{"n_head": 3, "norm_place": "pre", "norm_eps": 1e-06, "tie_embeddings": true, "lr": 0.00273, "grad_clip": 2.0}
Each number is 128 + 24 x the weight over the matrix's rms, rounded and kept within 0 to 255. Layers, rows and columns count from 0. Numbers have three digits each.

# layer 10 MLP up, 1536x384, rms 0.0846, rows 1235-1448, columns 64-127
155161201119123095120121071146126161098114168149155157121112154117113110096109155166126100081125104127131076169111100126170159114086085137102066131145125128088151159140130117157198130109118127
132111134105168072131134142129144145099106161165172160164097129123109149101121130128191142149137140099130165125113151133122120125144104130121147161151166054132165179136163174118101130136101148
162093116133169113175128150137118137141081162157110128131083107096160104107139112145125116097156139134162135133127127126136174165151081111100107126140136109159132179125157102127138101167121167
109107088122188112110145134142116126114120122140090104145152099090101117129104141170154109152131108171141169137159116119118144144101125127107157139093093179139158152084155140173190131105103132
163115167133108132107148118129111139091143120164069130102127120113097087109124126103103149159107098126154141156117093130164119107085111121121097169146154172088156120134158117134139104105122091
077147149124156052200147093132107119112090091127154118118130115137142100160118112122133136111137115118148130127096125097108116153130107105126125094078112125187129107123130145138100109167145135
110113130165102127131183108054138155161148137102119134125135112115171122114127117122131137141143106111142122121122158083068106149140114087112110154143048113121109156165171146144124102113090122
092124142135149130131147099144172144122084090132127138135161099117144118151136127134152168117143118122155111104173125148142130104189140118159156109116113112150086174137163166128158140102159134
162155139131175077128113089104157114110132124086108151125155126124123171135122147113082116126124134129132143127128145117107111091126107156161096097162150110085165103149134142147138108106142117
121132087140136130119168113093100065135098094128117126131106169108101164141137072150120113117095106136098111148129122105147080128154144207102156146062125113145121109107141152120115134098127140
118154138144116086135153121110124146155118099116121127118154171132171128161124166085091098154086172114111122117119149147143106118106088086122121136119130097141150110121061086161134131109090149
159112109150152092123158131103130173134133150124143118143114111094153125169119099117105131109109131161148123123118177126102146139104141101086150155154093139144110130113143104116142126191157123
163149153096158116109154125175109146085111119135085137173135120157117093106100119113102142122143130124133118127157125127126140163162076118135091127119145111107164125137123135107089138067149155
102143131137159138084095117115147128113106107150099186127156144124132131114120142130144140099099154133113164087165119120113141115109140101147147126154126134173096140136106143098132119123119140
134117147128116117163184107167141133082114119164130136156132140139129139051125107095141133135125142144130118099114145133157113152077140132156131152136132112132098126110107129151148144125078135
143147120154149156104137101167122203119075118160074083144155157118126141072116093085106164073111111130101158171121112112097103131172135157169151159117174087184124184175157131120140111112151127
098127113164098137126068095091143114149130122139133149094116146126167134091146152145092144116154151099100157072135143124131094096121139112144166136167166136125154132113089123090102156088099156
113113125140106119131135082172097144158142122153112118104117155146147101149139130089133145092131102139133142120125171104119147141103122090135133161133130117146137137074184087165111127117138108
108114085127129133138145108171138174082173116093134134139161109140133133124107159172168077142164147112155110120094150149079136134108151107083135138130142124081081146139196102162096170120111136
119133125160121153110149128154137127145129110119135136128113146100096149115144123120135117151135154110110100147133093114113158136146098149094125120144069142145162123148106121132131145085119129
146139167108186091154144114158156121176104094142112136173137075157116131144095127119123121123102135109079130103175165148113123096153141159142099148125167124147164131137116145067151110072107170
131163112137153129159125097118110142116101118149130171124118102133145126125160119147158111142111088149171110154109144054123099101134171149146135148151140112090113078112137153140109160154140091
143170116100146086083149150170142108076136139077146128134124117143153192136085141159178128116145096149117106125117130136128118107137129146128178151130127129109094100121116145134110133146126157
093128132147110103171119134127132164099125167146136153105096137098134121119123136162145140092117168106084166117139135119108127089124124168147071132111139138089151092084117156136120126068112134
093174109166106130101144117147116099124096166132158051134108138108140161108154108115129132138116134132076131129151099138097152105140138131096098112161144161123131141100148097129085114073092116
177128187154124128127142095130081166142111136140184128130115105131173125112123143181144125106142166119148128097105113101086124082138120115144089128144138125098167149135153143118116122097162170
131092122110148144110154113129107175112126129082148139122106098132110108140142103149126124103103119082112129139086125120112112156122146120144148116144072115112136143156092122134117087122120100
116162085108137117108140105167135098148161127100115079154116132113102123128123112104131140118082092095096142140120103113125158129104087128140136114117127112122105140144126087133130108104073134
115139127134128160116125077188118122124089108115150152162116149181122110125161144168127198115149161096139081153128110125141103118173088086115110128127128118139117112137139116137112170160090146
159148131091116114115154095130113119094122106151105103098154136143147151144133128147068130116134122134144160116097112159157187147120129130088149137114099106125127136108080140130127105124094148
074103126100124164146116143115146151114158126137158077140150140161140093142163073120117121118114107118156135144102123122145128104132139099149141141129136129129110165163134142120093131069132091
118106149143111149114101104159125173128108122174145129110111086119090155129151145090125108107160135140151086087098134181133168136126120138143129107144160106118105127147124153135155116163105123
084151135128147128127101113138114144148149127138146134109143127128141123131128101141141185125138135101093119143121123120114107128081132117150142137094131163080152111148141109155088183100133121
130117123142157134105152084114116117125118117155126106132122119107147121155133140147174135115134123138134105137147142132137089123120123213114168149107121130124098128128137149121127110089101154
122139112111098141113086123189109090146138135139153128136122153096100146126113122154143158123126108108111090111129104135130122145134114136132124173082128117109155132132123113148103104125084100
148143140116135152120135107159159127094067099128139158149151124100123100111133126147153159111150114122163170134137127114137138124077130147133152063126133155070111144078140127146095167159159157
126114129135123145100134092119118081131116213148147103094130103105134114125078113115104143103127064093115136154139160116120123100185125145110127106128124135133152144123116100128136112159138160
100166173111091129118147071110172128133163123118160124115183169128136124089165100116145116095138095125152111134146180100127131081116097119143128113096103093109126128114137154135131141134104132
109155138114120149103096145119138100102170122123087122149077100134129124089132101146187151143085122134183144160146134115118120118107153125116117120156159109106149122100135138098103141141146097
154140113143143091126096099132156102104149141104096172119118099155117075143097143118109108122109127156122093138172154135116126088141110122114133134121157113145112123124104143141102091165117165
124170101144132137103135114147153133134136064118114137103105122137099121115178135130176137099123111136135133091141143088158125096114110130133161137098141119152136106135193121126121107139142153
160165127132141136142138146158125166109144142108141075176121126127114106145109119122133103154161144134117138123094142119114130134127180135141107085149131111127125164152135146128107118153089169
138145118139140120091148146128161120146137143149122111113099137114153126120127138153110133142110118135146132140162121144146106137108144110150098130140164131099182161138160113142122135115135123
137130115081101106092121109152141153138129111101192127178132095126140125131134071124116128136113135102104157140129111086103118094120149103119128145129131131173161129133141164112113157181084155
104144144132176138140111112136131082110155093101115126153154109157128151164157103090119124157144106127170151137142098154135118100147126122101131157124142162153143167131161120145108103142124117
128094166110110100132136093111135149156141148105165089134123150053098150084139162110142089116124149115143119154149153143135130143097131135139120128173154083143140123101097115134137161133149120
128109131101138121122119099152149114143144106110117120120144105159114155101160117187092134112141134107133116110139125103128156146091105101123118120128129092092112142134137113166103103139101128
126149141136091079109134126143130133105132090182126120100128113143120151118169114123133146114152114066162164126122116119117094116122149111143092161143189120126140163083111122139138138133096145
120100099124123128156084119107118108151134149100106138126117106129123123046131107113154152151091156161152188129148145109105140132118117142123169100101122152138105137146090176135106114142114122
161095147128149154137169155097152092158169128120145108119098139130122152140077085122124085126095096157152097171151116142109157140122123129106126126131139101113135114163126097102141206111107160
106142146124121116111173114097099106086132129095115101075171132097075129139109107148129148187145095164133140102137123098165121145062171141137119141091113116111141143096132151082101144138112152
155152158112185141081159103112145126145138106163127122151097130126128139174121163064078104120137130115137122177155132113122102094120139113173127152110102110110130094109138139113101164122120134
167158135106145182121166073152133151131115094138089141139107142113118161131154131094139077139155105138121160120148144090133099143119140107124162124143161106161149150102157095133173137157131097
144115127179129101089110114107089117148141126132107158162119111149121093109101070159126111124174127132079115155109102128173106121092122129142160132109133103121162134107175077153111101102131115
136116096099121117144106123082174110149063187117171120121138147121163078126114112123117152154095115131103148142099138100157092118131120160128111151082111075139112108128077139114139161158172109
192146160063126149154158122160115159109129112113135077099148125162117169106093128131136125158122108113076178136124114155132097116127155134166128133123080123139150124118090142109163129150115106
115135148132154086143115067152134119142118162106155135092126144135144102130114133163149107138129091079143100126141140137122111104149086142112139141127130161143100120097136113103157109130105094
155147152111103119162117137156161213149125080131163128144141134091129119152135110133112100086161119150122110111140133138080101181093097145164092133151104117127114134129109174133108135137126153
168136107143125131056152107115148131155120112068084157102098129143143094155124143143132120114115101151088125136128088118089150121112135148123139117117103119157152150130170147163122061151171130
112090106138134152113121134110184120101155121102121096108101175124158152140148116106115123123108121114127150141123131111142140111124147124116157113118122111118148152117156124112162143125147101
171119142146148124113140134133113103139123073124132128118078130128144114160120120123136119118123113131118119114151110167106174139121122117132119133146132162100105117160080093095117134156109138
144114176127144107113079122162133132115141093108127105134099096127142121136117096128138157129119100123113141144095129134159146128115132116087122146085133129164106103150143166160134105095106168
129119146110154116111154127124126101128150094088152125096104178083133146130146124138118130073112133155094147107120123127083155110172159167139090187151134145127141157115102125142135136143143141
144116092159103153150170118165122101156117079083151107146143137125150158114127115110137114122090156118138139103126147112130135086149175099118127154186174134109115122116133121128138107112121076
101153092132130127120115171127128102143128158144133126078154128128095153132139128161108150139108120152097166107118102123099159144146160168138148163116134126154139124131125098144156124139112161
082123145088091078100125101145120113099156074150125128090145060139163111143136125125134097118111113160154097136137133162180095074142112101128129089122119123157129136162143146118114077078107088
134117139167100139122158143170134090119157128100113139126167136128117134162124155105117098112155133151122138119163123083104136156162130137126111144152115118175124109090105150117137116075121109
132123156127116106121140116154160165105116108118102142136117146067113156129162090118145119091092108120166141074115123109158126122125100100058161113145122126097140094078148119099148147149137146
131119141144140149102159137107120164120152117091121140116111125123139102103109133097132097116126103121116089140151123147126126146155139127127105136126140094089170144160140129115174131100122102
139117142094170085154122060129143118134138158123124144112165146146124202144148117111119128101151124123097126136170133110102190107111170176098104106105164139117130140132138142166133139174159160
113129118147180086099134145138158121123141115150085135130122204124109153138091115110146078114167178121113180077101111144151110132104125128194089102149118135149139104132198138099178141111136103
195121132110142104133165155138129141161117114114114105111126163113091119126130071204093113104135155088151105103113111104119096138099152116128165137170061142137159110155161119114117102103148098
094149160102119135156158135148134107153123109157120121132104105093123108137078101130153176122127121121130115112115150157110148139160146127143111165134147119126107123143093165132120122163139131
140134126122106116175128113112103121144131159096116101144096142145101142147121137112134119186136095111082101162148125140119133155131130145075130120134180100141107093124180090065139128131061103
153123130094125112138119151163155149103127097150130174135140135121133162164169125073148126142127121080162125183124152151133129093110133135070116113119137125129134100140175151155107126144138153
152126135096128107170114145117133119082185154138168128132102125143127142138166089106177159169116125127117113194120117108120156124150136167116124160113080147145134163089146157159137114159107140
167099140168158104157095143138145146126100130171105118099140120106140133172157158123164131165170126082103123094142180118116140124131141116091118122108098138160091148111110125087092102149127153
135108134148146102111146118125128098149131118122175112115108149108140121139129140120118204146172134141154122106154152110144117128158100127097099151082147144107150136124149146124106104116110117
101128157109180177133143134085119104114177132103097152106109113118148139096146156110126147101100118137097087097094121120126157125149128096119153150108127146123107094119108126158110119137174067
147114146104119140141126150165156113109159122136100112114096144113148100112115141106151094157134121131082140118133130117123151086174105124137110142125090107103144104146124137100139134090134150
124153116152128147112094125118134141108091122133144143149089093143137122121148129143117132175107124165130097105106101122110111099149108126115137119116147104169174089189152160123121139157152104
124115114121195133150155099093105196112162115109095106111101159129126079127100148143131110122155117157121116129141176156121144116147157140194117170128081147129138107115105138138072108103117147
147118144156128130090113143137146136157170139133139115142155093104115107098140092148143106093127123187135146127144137164122138165089144127145095155095076106101189142129107165154137146177135137
159125098125128118088120129136113112107177139137101135098137123106105162106117105118154142135106129129118127123153139090134132094175135114183113114088125152144143128166171144144083123142158135
118067131130131096187130140123113117148162157095138150104169110095115118149120113103122164133158151147160155102132130152131129115161163142181129105131125113117106186125110131143133112141153120
134121096119145134158145115134152069119190075117131130109135136150167124105148126126079143127128123135139112129117119144128120111127125097107157118132102148122141141118098150159129080095162132
142125156121137127128121109126096074127161144122192127143100129127136140157132108070167136137132140138128108067149105121117152106141158130160116117095091118144145150123168189151148110107148130
151146153113142139127120145138112167089111093152174160151140140134107096104145109148116156121107141107121124117132137133196169130118175138137106113131116136147131097134118125150125126118122161
142130105104102149146122118162111154103186104133185124127148124181140154197136119143143134107109125085145142148137120128177159134152138126162120115133148132080126117139117105061119175148120138
146110160119149132128114157142091128130130104103103148150101140104141142127143126142161196119067162089119165175140116142134160094125162141121137123094057126137123156141106142127116111146141116
080089111135100167127126109129122122070104133097121119138129146136078116163123109109091095161157126143138145131119103108142158135155116138112101139124138175119123130089154149078110141135167107
136151089189133103143172162133120146113110124156169157117148107195131157125119141128153119122155112160130139156110139093118126147166137115094112114126102126116144113119113155125130119109119138
146147151110108143152081121154175092128151094170104102127149095134134147133100098154123147074122125135102131137086125168090133130117103112203110110114157166133099125154132142111100112125143160
140155152141133098139112094145116131097149175106088140144148135141155156059153086134175103149151119149126132085193131180150114115118063145095166107072204153147166076102134115112135141084116158
134131147149126146138137148154154105125125096090136121152124130146104167178154130074187119092129129119135125130085128113148131137119150131111134150142144160120100158111106132143123127112097106
151146130083130110111160127107148138131099094135124106160089150141108139140154131198124161127123134132139106157140088117115139125142164132133146114121124118133168176146096144099117115140148129
067159136050161123104145124123134143166106103165158097120106144178149116121126070143130170136104116120117124119126152083154153121123101106119120111118162103131122134112105149111115101110151127
105114166129109152139113151136141133111137129118091126130100117072123126166138129084091115112142117119120129147142089134147184142125173124162126092105156156074100141134158177122117123150150117
115092150123181105134162105120117118097118084108188138112114110113134147172134114150133110092141147098129089085131173068154101130132096109100118108093143140128108126133168142126149125113137140
131131131115187095093141148131136172141106125110104153132155156041143119151133155105114107156104093084110140122138144145115119125129135090087122132133120126125129123085123114136165147148114132
159126129140084120143118112158143141094100116142098125125112121107143165151118093118110140111148111125134139172118108157110117071091126197118143173107141117113128149171148173129141137138113137
100142113139156153154144113155108137120118119126119140101163160133169129099123158139153133132111114092130151104098152131126088103129095132125142108110118145143124115141165121118123093143115125
126086108097156147129125169134160183128079076148133096139081144156113141162130162161116096071125088115130151144134169122148117127141169144112143137144103120095189160108125138124100097091108156
169121131096163088135179108134120175171102132164105146126095164121138149096129069113096149161177202198104131119152133132152117106165122111122150091120148122140151151110154096151107158104117138
101145089151160144125161118160091111084092126117143117096116126098099157137132101131128149035087136155120110070114095129157127122129096119085128153139138131156057157124141145113091110171181128
093116149119138140149137146174159121131141093105142178125104115168128118114105122150174115111121160162123108159094111129116133111113123126145091135128112143114120146136132153118125145171131099
142119089137109161137090131177135105118169084113155085115128123163119152168125144127106115132102077121143052169154083099136146149143106091138119114141103139171097104092139153081173159152131147
136144110155154147097127120117112135179122157146116118119133149132086183076159131122141146072163138131165057114100141108156100135141096132136092192125174077134145127152109172211122103110099165
134123156108140089129086109160120141153162110107157142153097114141119115114133117116163124180134093144155162139164141159126168129118116147110113122151101138124135140174138121124110115172098138
103154123117132127147079165106126104140125112099136107140126130146144123148162141087127127153116070139087144120114120136167147122151144107138088166131158151114159136131129111096135148141106145
142161117142172133124180142123120109146149158108206116113095095116139144123099111117115115142115090171130155144142119118194114135094157139168104129175128088091081113140176101118140123096142149
123141175128134110137129103133123155145096143099150117091124133115129150098141127126141099141137144085101138113124156128130099144171130139114113121125135152120129104162150111106090108126088127
117101126150133130089085118163136169142146097118122134125127116093128109148168102136129155113116108165107135145098135136132136163103135139119078099113087092142114056142115144128130111125135167
174099114157150101162107093090166142106118118128116145108122111137120174137133152133125131155146079120131116116095143125143134142118123076117068099131120111119140115139140137117101096143106112
128164092106157120161123103150112158108088159126134161128110139133134191180164086112103088153156148163138167116095140163156113096095127105122144117117133119075167122129121099124119125139089144
104129106136141172144103163153169116128154090079135138107145118108112120145183165120140168131104118138096186165163140087123142101158082168139104124139106158163138126160145090149116153149092135
156154145081153123144158141143169118123156138145104160116152086105176151113129155128121118108156132124139142123112113132110146132135144123108165124109166151135073208132159144133135125109154159
111088130132161123152111133128135139151124130158152118142110151115158162153129161147093136136173165128120075161116141113125122143135121136119176105144139113131135131156148166167135067115139148
139154121071128096115136136105149118158141158128118117127123144067179140079167128155135134139137104086144154152157140167110160127122148135152115129164138100155181138105089135132139139156128081
111157129111127136124156112093112131133115110133115103144163101139115132113152110145117151157109122124092124125108118138139110133137156122141110128143146101122106156110085147160095171117151134
145135136136110144108140124147134131114136090125117145123145122105149156131158115136124142142117135156157131180131120125082139141117114137147116161141115137140114083144116103143180131142082084
118109156114165154138124103105122170113150084145116089148152119154091126119103165151116155132125113169107115153141114147158147135127145122132146107130108132178114164125129126133115150123174075
146134109137156114188159096157138095072093110120136098092096153154140144135114102128132121110160145183117079098115138115134124112130136134134150161115087123146150162157127125142130132144137120
193134163127101092135098146119154111158127120136148100179115130125112167164151136106107098174093100130142094097169111074127151128121104128154103122156122133085098128129117106124100104167136153
099106113100099146147131110137123062110170123140152122116127136151090109103106092144129113139176108140130079126137139107159160084123121173138132158130152084160170155125151101162122181112131101
122110141110140098114142125098140153161120146109121129135152177098163141144113106171098185115103093123113129131124115125117118144118146132107152131138118135116138114131162130163123111132131107
122194081129139138096161086125128128135120136075132184075102132152141095105129160140134151133117153131116108129105131147157140156146105161117114096127133097113132166113160120189119158137126120
128166138143156107180128126125160120143190114109132146130142103114144145120159131132159134127141103131178120153107106146135132105069111119070153132113113128120092130136140099144117114133113144
116158108122137149168101100167162094142134136116092120132205181125118104119111116093100120120127153129149122151149092105147150145114125136104112114117129154168089104106102123079102174149128154
147104129092122100120101155104157168107084197074144166149155144097151113174136116128160141126155105161108129147108145134143113108091116215143120098165157121135113105100143130159136134147143141
118161120131081118135145107119164109089091181140112112126092131124130109093116134105103136122156109133159124157141141136125135117117142119144125145108130110132138124165163129159127099170090148
131116151124124149124129146118105099161105097135176127107121140177134126145120153104101144096087140092106106109124136163085151118105135125142136142131124172102123128089135133112115151121156141
086112093107145146126119117125087108109087105128164099122096152101149129173081129095118113111120109142117159121174147147175133135140130106135142158131136148131139130107110129139139141085114108
107122102125115124113145113126137105106091130163120092093151125139153133147104117092125137155158108126179101138157088169131121127171121138107130109144143128092112162142139079157146119118136139
163168157105130111169078137117118124137128099105119166169112115101133148111125168169110152106119109133125130167117107125098175107125144132117096095144082125150146127146148147132178116076152114
155117127138135120149128118137124168137140121121121153135118147123162112151107153187158156101150079133111125112103111096142147102151114102092150097109159126133134136120138145103124113146083154
153133172153148112113115146142115123122114127138123071101069127102150142124131054139102137151158120107107094163118113151170126064138109082150129152118139114148112080167141080112089145150098107
110131127182144088148209106135132169144104140131131087105131110115160149166091148115176099163140139157180149119113122079123141144099157093130135101124057116097110151113188120104122079147093122
167095088119113088125129137148097122156115137108103129158124138134135161091105106118126114151121149126118169147117127134123183174131153128108140145141136171146153180167107129129140155138138117
153084132126144117136138144178098146156153079174108149119092135127135117143134105142124141136108139111141127094133107148153092124144089116173117140135080089145139143142163139148141136093112171
128107171124116114118132140157155108138118174128117143117116114156111098125132134160077107129134138135120137109096135131120149125134112147127177145116156172092143117080123157160166159150139131
144133093135142130112155131141112115136122110172143131116145144165100122098108107131158118139095145099119150175145104147125084142159116142154164121088128126143153065125054144159129134110131119
116140099134133140105106111133123083136143168123138131116117107179109168110117167109140102136115130079077158109115111139115118090126145137127120097155172164126161116127132137113113147176082119
167132122102161096126157121150105129106153118135125123100126137085134156140140105124174136100130131130139053141124132114100116178106135150110135077136151122159110110081116132112099128103116127
115145126115100145151161138124129127129116152141138120082178122114138121110155125098123129117173094124134086155137084153095123135114107123117142139132107113147165105104148131095158161104133099
158147148108102176135171181116148086110129138097143136137139199099130137113102161120118152126103091149088144137101111124110152113113132124114136171153112149137112124165113111149134166130093126
157108123142142139153140082163174103108147100140097119154129133126136132148135097139114087119135120114100133101149135151122138075107107160156140141104165141125139182148176093119120126108149123
124103098110129105158126136137129157176138144122143115152153131142133153115113116136125141107171097133112122122123131123108109138146133120141153136162152116077146090098128142081141130145120150
119155140158115146142143185139142106136083121136136105161151166109154146144151164107130089126163131139154145117103127179086103118103155155158108114107131138130112114169108115129112113126100148
139104095162151106100167125143106118108138132145113143084138113145139089158115080121160113169103112170163177140097146100142151128147061102100153156147132142117149130192071143117118141177124097
135118114145099156102154126155126138158127136161159109122086147144131097161170130111097133127100077156128120158124120121132103170078098142123128108111078161111119106140149103114128148148113115
108129083135124113125094145152108139167112123107128088101161152154130106129116094077155137150131092113124101084097128116106126106157124151109148159086125112124126125124148152134109167084128123
156159152143138105101120144138152114167125119099138084125134099141102122112140102122103155081121140127104118145117108141121143169148143121130115157133105106139102156145150148146130112153146122
121101135137112131117156111135147096127091129199102160142137108141125128130170112085145155136076133167125134064121117109112077103159121096142159080149143136141128101118107106152114171135112137
091079129117118138166136144117150107092135087132057099104170149128138148101127124132120144198100092128085148097141135152141100141121094121101189105104137129131148114103137169121120139091096161
105119105166152151102176118143107123107121120130130125122116137118120131122123112154141121132117124126131129148114129184162138124146112098135082151102120107126151146136124150118129148077115153
107148093113127140107159172143191086130117123155153136116158140148174125134129122129121129165100121148141153163103130142122120123110117142104140132131147130138171138130150103120141175132132140
138115108134089145149105115158123134108135134149142123105103128124135128127148122076119157150153131094155123144108078131127120115119104110173105178131156111128129134115128176154123116133108166
156099152140101126138090082152133185129127104132093133114125095121122098108141136132144140130149109135168083120127125091132126091135131187067131111126109135140139143136150132132119106124174102
114150085139163084116165117144100125156102105167119124145104128121191139111142104112122129114138122184133121095105120160104136135118149113111147103115097117129077150129116128157145107150137126
159127149138135152121120123114180127124115132159142110119081112140115125142142110125117133156112103090125132132187146144105131149121138095132151135099126161159125149125139050145132082152142129
093181107134116097152131152121098136091095126121120159111158103104149153095209106126183105137108095143087084143107116086152161155152107115095162131157145112104088108098151091155118124103128147
133138087111143158108111102137104144104121132149152143109100108121175112122136158133144139114124099115167112110138128141138159142105106101136126186058138111106138109135103130138130118147119099
120141102124153142106137145101136079129142143153106147126100147126103179157150156156127122104072116172132144098123109121100124136091136124147120160116081092120137169093108101118095155128119136
138141121158107127112169140149122138130129111119107118142112124113131102121153124141161110098133142119119118159118123151080145105111083143120126112103142134116130114119123123113132126138132102
110149142093138137116130120110132180150146110100129125107156149152121143125140143124090126113159104125117127140141117133082159095095130164143129126106139155115129148111166184102122119108122140
115120148119139147171124114106147106101118119118134147157117151157116107127145102128147149148133099092113076139149141109061133104104172071097134158181136087184156150123138123105123125110143120
154141144122114082159115096168135149142182118161175115105106097133138081117072108116092165122140113079154120124105155156132111147129117117093152132129133141122119126148124134138133118143136117
178116095082129157124101128134118104145092105133118139105100091113071128143122128091126182139130126136098119089098132103184144129131130074153128122094135109131161115120126123139080105105154134
131102108143122157127164102161128107126152155157095161144091107066149143116096135174133153096151137083142129136118130143151141140093147174162160123170147118136176163125134133145133106177179105
145119163123170109099130106135140107100131109095155139151146095128124114127152124109111147112141191118124138117126110146120146211137131075134076109121120118126098079105162145137076087145105119
118097123107124144119139082137111103105109117093158149112135131149139109113182100175123132138147129125138129114135141104100131098078129126123148104100112094151145174090143112153160129145186166
148094161151132110116154142125148137127118099162105101133151119088148121110115139108139138100115122123088094091126112159151151145145121089095095122164141089134123141129123153143174143153130118
168158162129151108173101129143091139118113126138151105122107188084121155116123142114129183174134121141140129115153137121122161141154124150147103145137119151143110117139106157121117139128089134
150168149099119105148127116107115143108132120117127162121148174098132127154077098116177122142120138117123136148135114092152123152126142105124142115123151146146102080124104112120159101146175137
175109099101150130113115132127107102114112116140134112134123121105113135140116122117103083122064151136144132149158114131166165121126137108131141105124139137126146118117154113129091131158134133
130115141151126110158136134116136113137112157112117110111156140153166168092171127154149097140128111163144144120127126106125173154141135109119104145113137111130135089105133181112094162128104117
086164103102134130121157143099148126108159129081169134100099119107149133123168121115122092110114109134122100145156099144115160117076134125109130152126073154122095138133148124132123110122182101
110128099147157116108181147144136135187109164127134134121123112143136169117127137131143135115099150166151141108152055112163133075106118085111148107122098125134157114138137101109125086166094111
129153118129126114155143152183136138150138119124110126141143111133127155152162147135109102133135112133111090129160149188140171125090114097136095104137142135114163116128124111143112127126134139
175158118167094159206137120127149115056117104135132122111159149131150122108138117114121161109109145128150112159117108100109133151096117135122115111152146143155129149169141141096130110104140149
116178136116124147151171107121165103138158127101145089074131131089125099120131116144114144151125123156156107107127091154107069098129090135175105131128134125119130179163134133146162128159160106
116077124121153124134099115136085144139136114132143130120164091169097136131141164137124106131100130117117152129143139126118114117148131151155133151103125174083209100140147137144131120124119143
094114131172166120108155141106155124136149135102096092124153118114114164122131114146110149164101091122095097142145116145151104115131127127103122160119151144120118144117123167105108109140153069
107125136111172121136135140119200131108149107142125112118132121147148159189102079149108093118120124091182107127138125086124155159127138158158105134118128135148113126119147134119114104119105090
152146140143160105135119117120157160145111119121169154122096167102136092113145111108078129110096129045114125132112141135107142149130129133145108109130134131175096141130141132131102131100128147
153145116170145160116150114129131148137134153127131139101124132098135109100124107159134154125101097109121112108138102102103122144139109086124059126119111099109115079151141147108121142149121169
149096107121123119165086136164106123144114111102141173155126140146115119104098158127163162096111168095119134099129155107163179155124107085147082128071151126168123069121119096143082201142066127
122132093130108149200131134135142102089129132156124146114117112126136128155109140139183125135113132146129106094170081151140156152130075090146130117146145109135126085087147110114143110129087116
156104163162119071100098146129081156150134116176131120121131143110161132130119149117110158102114142093115107124129152101103131132138090147132130113104134128134130151095160146100148102090105153
131092137121089113131154165147132169086138102167130121121129118136116093082153183091148133142105142154156112118157121109132160146131131064118131110084107125123164122134092103100094154151146108
130118126187158103156126123145131160154152116171160102159125148122083156105135103172094133133160088147138173102119128125157147117109116124155141157117141141134101121154151147146104091150140128
107153142158135163103132133147132110124142105151139134146129110081120121114162099102132137156129166139180160140188158137162152088069133141141182133146143103150131119134093120108098112100115100
162160105149105096097157147129119150105147064101133109144152125176141126060146135117141135131131100126134154105102094136119154155110104111102122119159110110148122118142132133160136126087132118
144140156091078116118125114147148130138127130139121138123152102141125133139148150168121144182101086112106041086179145070112114121091113110143091109120127111129146143138137127132154108120146135
179181146112125179163108137134126109136120139166113160119132084121124106100162110156125147182132117122141140125178134092126162121095091124159148130169148136109131165108143110164128102143172101
113107124093169172158149140128164142156127165127125142109098141065107127139157124084123093151124099100140147182166096173158130115094146118119105132084115142156154105167164157167125158149117111
175126128119110132130117115140114153115119131100160146152140131125131153116099129139104147098137098121143177119169120139121096117121136131127097143139135121121156094118126109103083142138141142
135151147137179155195165131148180116110091140108118130097081155181122142145093132078096112122118145095119093122106135144155118139140163120115148129124131158128113126180136093145080124105119091
104118102145103136100139111143097126070125142136147138173151081143117193137126130147146115176149140085106111149096124107137105089116131154100103142115134155121080134141131153112148124121104163
089162110151129153143104098148169092146154122103122119128129130116118130172147121153115132132140097109119128161116088113103126137080104125144146122158189137135080120064118163116143123136135137
140159171083115101101145132127103136101120131097100152148082152158142114141133171166114043119119107115110113162141125106069141101096116077161152131069148135074105115128141163086120123172135116
098115123138112144135160076142157129150151135096098160132148121069160113125167113099128106128085145155111135148120111133132139148099147076118122142116109083101163118156153105167134070110143117
121093129126158139179131153108141128070170126129112165126103113128141119145172135102111126136137110094122155116119101195133135122120112150101142135116106175129124127088096130147106112135113155
152114167134123140158133126168142121073150120137093143174175112132108082120125168155152132112088115121145088146157131145113115138123143083131099164121107118129098119130163145144097117118109108
099153143153157150079137133139125124110134086150152113126176116126128111153137149129130137097106120134093180100105115142110100120161145148138135137165118178063158125080140095111150143117122160
144128119118147127130116146152125145126142145181145148142099101118163138106162107153081155155145154152128102129083162117151124123168093136121177157132149101114099152070127128094116175172161131
119130135102114183085134103126181137133118115127154099103118083155189127107171124129155116139172082109126114150140128133103171136163139154121161098108181100073111166132127167166129114140116151
147056161122147088113102169097111121135105124101163110108116166139120103104131132127114150127103150125131146121136139121113189157160141143151176110121160171157084089138149156100096124136143147
151136139160127095146142131128147129137183149156117164090130151136165129103138108116137094156119105123137098125118124142101123160169117129099159111118145126126129118148129128144124097158095125
115147104115090143193208124121149142174093136128143110125109083161121138167106107144152119074139098137128124123124137161148126134188161130130135152149138130134142187152138155159131122173159153
083125145087105119108148112151165136150149086137186108180116109110114099127140136105119107112145131108126094137151160135141083155112134128139135152123147106149122135137152138122113119076163144
125120104153116138152118111156130131076137112103097058093120170133166167111112127128117136106157085102102113122107144109147157148130108151093161141110146154118119152123159109124118128138146175
131140144115114094125125090106128103086123147099102105111134131115097087132095086132118102135126114156067171102096114118116138124145131109135146120088108161146117136136137152116129119146129132